{"num_hidden_layers": 12, "head_dim": 64, "intermediate_size": 1536, "hidden_act": "gelu", "norm": "layernorm", "rope_fraction": 0.25, "init": "normal", "init_std_up": 0.0207, "optimizer": "muon_variant", "learning_rate": 0.0126, "schedule": "wsd"}
Each number is 128 + 24 x the weight over the matrix's rms, rounded and kept within 0 to 255. Layers, rows and columns count from 0. Numbers have three digits each.

# layer 6 MLP up, 1536x384, rms 0.127, rows 0-99, columns 64-127
153123136129116109102115211157149153130131116094127107135137123122166119106161123128131169176109113136131111113114176152131167114135176137105130142094141130102129086145084129173138110141128136
127128136114106106111118082149176097151142120125135177144127121169160185120074144140148168130129118122100144161113137114127135174105142146131138135105126160131125109117122110146127160118136117
098120112131127130097128115172146091128116112128128159156142099139161114119115140103127167083091088101141081119121109118129102138163120158139118152122147130130130137139143131146123113153130134
153116110127115102113183114149088135082112138118100108091124164132129109160102089169162093131119130088083196123127114149140142137130142129131079103122116150128110097156173171135164151121172107
139156120142083091130174166147086127092113128113103156117170157141196131139091112112122160102134127087110139122140129109174095110154191090119082117178147096158119120105152156193156116082098092
168136106141122111128129150127153089119149117144136090135106111104107128107142136113135164144075084133119169111135103093128143126116174142105139133110095134140146097148138086117124082123145130
094129099122124117109113134113104118145140097109122167123128167138075111146114092115139104138159143123116114105134124163110151140126135104112085133141121153123123094151156119165124146121154078
191103080144096146105116131159108170154109109147096150145123137119106111148099146131110148169139129119107148149138124142125128129140160164141131153133121155092099130146130112117136139123138114
082108145116143141123154152114139143160147071133115141134162141161143108146090151153101124147133101127144135139170107190132093135148144117125157110108135122104131139114132132109136135150177156
124176133105135152118148114106151100136147124165128093108148156139125148115132111150113147143131108114150142132089116130141137133127108116160176144121136149137110135188104162128118108113113157
144168084115155080138131108121113128121143138109165105122123122134179154142132142136133082122139150108109128146117109124145123148087137133138128122148156161138107101111152129134126095123155137
163141108123124111142199145124140153095126138136118130159086088116153130125118143125121127102182175132099146130131128140139140099121168131093110121144133097090115112154115151154128095154141120
151122127139100137144160144163142160173148129165082168135114153149161162127110102137105120100146148101152110109099136105112097114097123131100110107160150115156100154150107142092091107077151156
154157094124188164138157131107111150078127066125165183123101153093153140143117152140136089164170180130142193142150150167163119113099146100167132096064099112116129100164153114124168086169115078
131110156111110109140101132096111156116106122114157116121165077112104139147120109091138125179108129135115122146102121133133142111121119152109157141133151114126105139133163134148135177121099129
136124125105113121082132135147143152096144131155114135108090125125154125159095123108103105144134160146139112164138109167146134168125150117127114127127169118117162134139135135122135106129123134
117136131131144126141137162098192144125128127169089139128131111123165148077173124134107125152173118062066075117162145115070126171130145113079121089161149125166083105123163136158125108099122161
143126094105135141140198109104135113122134113159104111119102138107127141121131125126128111147101125127149127144126137080121052111151105149116121104099106084142153147133141098098119105108139129
107147106130090098153107123150098119097094114119141111114117136130146121132169164089119175123133131149134121124117198147164092133104132144110096119140118160137095119128161139123158123139102115
156095129085158096083131129131147132085164115149064113119154119106115111108104129120155139118144104142139105156129115131139085101137173077100197110120177102105047135161104146124108077121187133
135168117136119112159108141088126080110108098103113114119137103102139143072146137143122074078162149145121132116148116140103120109135145155093101121136108148142140114111160089143116120118129138
159100174132158107117147144111134140103101070131121150110079129104127124155154133122139123125176128136126114172167173090123116154087148148186114114133108143180148127128117141130118141136119143
120158148146103102137115116124135149088133160122076165086148160143131139137145117153124093132144084120138144112116090115139106129142154148132155067142131145112134119117152159126139117179113100
188165112189140126153154139142124107114107178123094079116118149166133115117152168105144125125139122114108126154102134158125124131102100124078100072164159128143114082160155117135118107129124138
130121129134083129117117106151128090122118156163158145123136119141115130163106144176163125097107115121130156117117137114164200107153162135138104127119125113138142150190156129107106116155132108
119128146116158094129131124158174111128161125145113092095146118146136109115112174162140129127134097100074137129112068085138166137134144137154117117118103112118146130197111129118163150153133104
130113147102123152161148110141141120159113117157110115101138145134175157166118126106122104150099157128100155109101112156108120094123147134133130142120099149136170110099129155115085162150086151
166131107117164157134164113123117145084144086123051164167129136158124134069125151164120101118134134107165142124150093100146087126137110144167159072131129090135147168111103121114117127155109144
124100152129143140140146132094104138100092119116158114136143135121095138157094126129141151163130096121095123138147106101113131105164112134114157142131145122163123084129161128095137092084115130
111143078164100098090130154122133130134105125084120094159125137079143155132094115097126137123146122145141120156143135127137146181118085134160127132143131134147180139171157102108158148150165144
152103102120120151144112152113105129102160119155081128123130123119147125099140117116098127129185113081118113145142153105165150115150150116139112126140096088139132125114097141103161140151155065
132155114160133095125122116135153116131117143100141120147124118102119110142173144110115090097154159133146116131114138105115104137106139079137127126162140141130104116146112110162111175132108159
118089080138149143162100146097109166125145131115098128130135126123125131120117117139161087116142188128134104164125133151152097114165106152129170082137140127105099134139129110090139138145153085
125158134179174169124112157148148154119102148154170116091129141153141137125172067145127103167154181112109137095102095149116138154112079155150114162136178133120125127140163155157089136120109138
131117119131110098107143155153155166188171114136062127084106121109123133175115118131096103086097102135081125087121170121123157091117139126129127153141091138132135130107140137138131181121107110
089122116099105145116107102121134151144177109135104155085135141164166181116125119104151117129131069152116101117134146150121118158141142161119166113097170175117173108145103088152128132163127122
135140150171152127158137145131135113139095131139149114132143111135167091107109134160086169120119134160132139141104168147111131122137123128156122169125160139139146093093151132104171092111112156
119143118101096111109141144147157154155110112111114126117161156130113204119141149077169151105098120127107131124093159126140155105100139100151113108148137153112097143080129170136126144145124113
166156136100158141112097106118115138090126179170150113139095117140096144103135123118112175114139150121140093110138109076148139153152155130134162150134217216143116121180100131170135084145169156
130114117171096080146077195148103125120120154085123166141120129138161115141082133139120104119137092118134104143130125144159133158103138098099142128150155137095102102161097119141139073140121121
146127123104151113096229080114195139116092146122085157091151105123119147185129147133182108088095145107113113148140119122132105114108070097152133104145115154121104153103112127155122135106096097
167132158094139163113096094098137183140113115094132133145111134157142121097115114104180109180130118147104112119154099153112139105112112086124143146125158135173135103111133094070131084135115097
120096139138142151158161107114137140104136181170158159146159124106169112145145123125158097116111134119138118131163163135131134132151130119136119108142119106163135103170166148145093146087129084
143110167153098113137155150159108121130186102155137109146078106149120126110102143155103116118177159142138074051126094107136151139153160138178146128093133118116123114127110118109201152138112104
137123161108137115136134163110144130125110139144156069146163112140162091110133124146129173133124157118166136106161086145107146114102142099173141124087109177148110129167133144089153139079135134
147138119097167143144144141126139149183147088146107106121140101115138119106128100133132143066117175136131109172089101128139107120139125154141109108145161153134131138118131131138138110144168198
073119136119120126165128086112121153148132096150096141059111124153129134099116133144159162088125117128134153132157151096140108106177161142089096148162144085087150197109139111158151119164113139
134116111126165115050106117151087202123129134121151137101120143119118147149105127135143161128139135099183141160170093128167135133153082117165140106176090129122169094148119143127128121140132109
164135128118130096134154164169129135128114161162119150117104158138118155105102138100128123145125117119158124133168152135123111150143136123128142102158092138141135145184158101197117119123156132
143157194155119093135107107140183149141143090121127142101113148144139146103117162147158088172150145100159150125162118124101081125106126147113134067157172160093099125159155151100148104146115125
102105126109143139166081113085132132100168103134181131139112080083089126105118144149131130132131117103139089100120112119166114142141111161127120127126144123151131130145134101097122097105157159
127114102129165119148128146108121159125185123108107147168099135156112134148116106151099149101112133126116140109121177147120119119103139087124149086094158110114130118137104129178144136135161128
174115150068137072134139180156093178113119117170142097129137144132135097125094117144133137176115151140114135139077184102096126151132172141127150095080099120123129071098147125131143127149113122
126121135098169110155105135092132168108150127170109112117106120098175143089086142120122104135128151146153116156181153144108166137120138144094136133147120095142115116099162149150096132101158061
091147134103139124104117103124131147134137085143147116139101153098148098147109120132118148104141144106092097142108140147089123148117145129149148096080108105124115135142146123108130110115131108
113094091129136131099091083077107173115113110114078126132102154198106118092115129153119112141149161125131133165128166128106081180139092131157130141106154097111076100092078128146130131128100130
136139149130137113123128136132124129133069147148114129139140111167143141109159104117145151188146165123117149130105102160128108108089147124114154114112132076132117134141123096161160156130147096
147128128128152150114132097145127146091092093101099140112157143113107135129086120109128139103170143117156126113115109137113115174101110124127160135132105141111111101144131122128094144128120134
125119147084139117138116109126125099105121160151114132144088140119141101137131149129178086158103122146124168148134112117123103151134138098099108105138136098144138154168127152115106112093105113
099120133136145118196124108120089136107121095155102156071160138128097160135129130129142110080094164146128159106147120093095156093090106128161116141147156157125127133178141089132118113173164115
125154108118116121099161143161145127126125151136142131161134148154145125141105142143177109139112102122146108127107121119149155115114152093104156149166111132136103132099141110151196134129137080
149163140107174134126122154110151095154111112153119142111090138134120160114108126110141155156139128120135112073145121121120116167137170172091135138127122146117116114147115160146114079075143162
136117127124094110137137137103158108184075120104115128126108109117126090120157156134152104089103127114146125148140099115148119117138136134093113129163129156148125148149138143132147126191179129
146119119133142132114124134067118142135144225127123160152083136151106142135134114103112180076136133147139116092101108166127115122118120115123128095133116143149153137108176125138132098094112102
095143134132119130123096133131143154137086170095200135173120144113114099101140105146140137084140075107121091124161126142126125190155072131144149122136114156103114117113138180123109111164150131
136148116134164129116125161131131140178157082167140092130110112125116083174138100139116156091045128117112166140135101174140134169118124126128130159125132159107094057138201095149123122094121123
140115122153142165180151130127132162126144151127106129153125124141090104165120165121154117126109132145137126148142114150124118097097161143143098159106095129101129141164134162102109153155115122
099128111096093073151094147163127143112122121148101132149122097133118144150141123144119167156170123143138146116155118112160193138080149124140129106092097126128152174109152133091109126111125087
141127140157148103126137121075174104137123159125122128112124134132117093139119106124117127133099157099136153087141136123135144118111108157138170125124126101119115078135061138133117172151107085
125147144153127127115119127139127134130144112132145143132104098125114089138144118097100120134145152114094119113164157106106106190121127119135123141129171105111146160154111133180127139145130102
121112118160149120131156112091150160121120141151137125149127137128145112094096151151164122120093117146121143103111076099164123132143119171071120130107134162131170127150146089138124133155137121
128148102118116169156087105112108115144125102125134147141155117122153120118136186125118173149117123109107155103087125171073148131119167128098125101150100149120122104112111131127136145115140121
153111123145130110112088152170132141145094167148090107099126141175187124102102141174153111127142140127171124105121103134151088128138134157152118150116114152152148133154117127154086112107123074
159130143094151122148177136145130141122111092152131091151142136129102106122119082145097131130139136081122106140110139150117137108129123135174094111130113115120161151102113126088147128144114127
131083152128111120127147105172124130106148123090085143135144119133143194091116091115097159123137131120130118146120126120121137134127142101134146149109171143135124142109160188122132101147096142
153136138142145126139141143142104135129167160132157132129143146130076131124161112112116127135097177149120133066125167169145097090118088123121100145134131106112112112182168131092157117216120121
147115101127167212114118096138122118087123158098117093109134107095109114172140158138125126114114101132126147101108138146172099129151110159158121136141134136135084095153148075138139122135109086
124136131151129094103096140120119110177152152111117129143109105123110124165116107134093173121092127152150111080111140136132140120131170167129122152114142159123133107136119136102115115144114118
157157163134112105127122127124109108097174146084148122117105094126159177147099059133166146148162146120112089110121097137123145125153097127171079149157134100162151129155106084139153141100149112
129125100115093089155100156141118152142124111114094121173133104145124113171109088093101127140127133140143121150119098140111139107091099085141124192107129134116136135103149097147116104149184126
130150105145174130150127140129114105168172155087093147088163165147159144164114136128146101144133133114159132122145109162138127128144109097167117111159088123134129153125121095138116158098122153
155125158170131133134129136106133127115158119096150087091132137179098120111130118138158086154173166150096129146137107179184101101119108141143115081179144156081116120134086172151161155123141110
106133141124134100092104127139121124116082112114138120147142113146167143137164160126139140134134179120181110143094147113156157142126119145136156119130138134126200095106122096131135115113102161
102123103077149148127116169108104131112148144149140066111101156185119137119171141136094134170129139138134145091157080148128100142116145153126127107110188164185112067145123110128102187077074125
163162148127136153135123125120136108128139112091089105128101099099154183118152112130138172102098126112127119152119132132111140128111143095139127151128138101168140138126180081095163152134158142
138127136101087121122125148114118138120126131151118141092110149156100107138143114123114132121153171102098134101151136094120105145127128106110146127107105156136111083140109071137139153121087081
128119130165175122169167097140100127094162133128102091088171115129175123111115137131153123136133148115134112124106122167138171105132128046101159102139140136121103121082151102139192157131089145
127127137163099125108159107137125106108109114131147134121139110154164143154139142112090114092114100154150148060124137133137119127135147115109144141154099139158102116103121112147116097112159135
128109101099121132128105153117097107086102077130078154132098133166142099133093175161171165166126122129139158115111123085088174170157133184151161100085157126129116110104149139100124151134102104
121169119120129104166185187147102143176136099151103096167091150098076147133144134120093150126138116158144141118130143118117134126120100121117161140168143082124048139138095127106179149122113104
145126077099117151175141122161107149106107135162130164119121120096138128149108152127134145128161120109070138074119177148133120105112158093115156143181137107114128106120134111168140135135072148
145179111174131103185105121103111140112159153142148100091149159092092125085110129125156134133151120105152110134152153136110129176121146155156143108190106145163123115141106103123146117132140111
104148125170140128090127137135134097155116114146149153101121157130149097113144117115142104144134129152139111121171120087083137113096129169146124156142087115149093086134138118121143115127170118
098127135117105097134135112117104105143155137117129118091125115159124194167134088154130089099157134118111143103148100096114119144122161152123132091145125078136126117159145102121157103130154146
147091103120132139162169091120122142134143104152143130137163113107112127146131114114158146131132118135134140141111145145136131091113168166132172130167123116128127172116151107160162155150114112
144147165157149129168087078113128137136103136109151142151137120132105109146127071160162095104125131101125079104122092117099146138118094133150123176122138107112112077151137129137109122090117140
134150085137080142131114115139121098127121103104123149087118122166128130141139122120141128131158182170107138137161102159113126147136097130104156117113153168170115114153131104136152103110107156
139144132129118145108113132126148116136170070110106137120131132139151150137121106118104119155141142148135101115094106141105146168124139098154138125152119116161105145130110118150163139086094164
127141147065129136101144109145148087148158150148127134148099157131135177151116089145135169156146140129111118119144140111164123160122135163114091107129105146152105100127137121160146063107133118
148134070081161151088123114182156131139121129097133130118108094090195137139126133146112145141123138106092121140106112125142082163090130149101116133127077124132105111140121114128115091139162121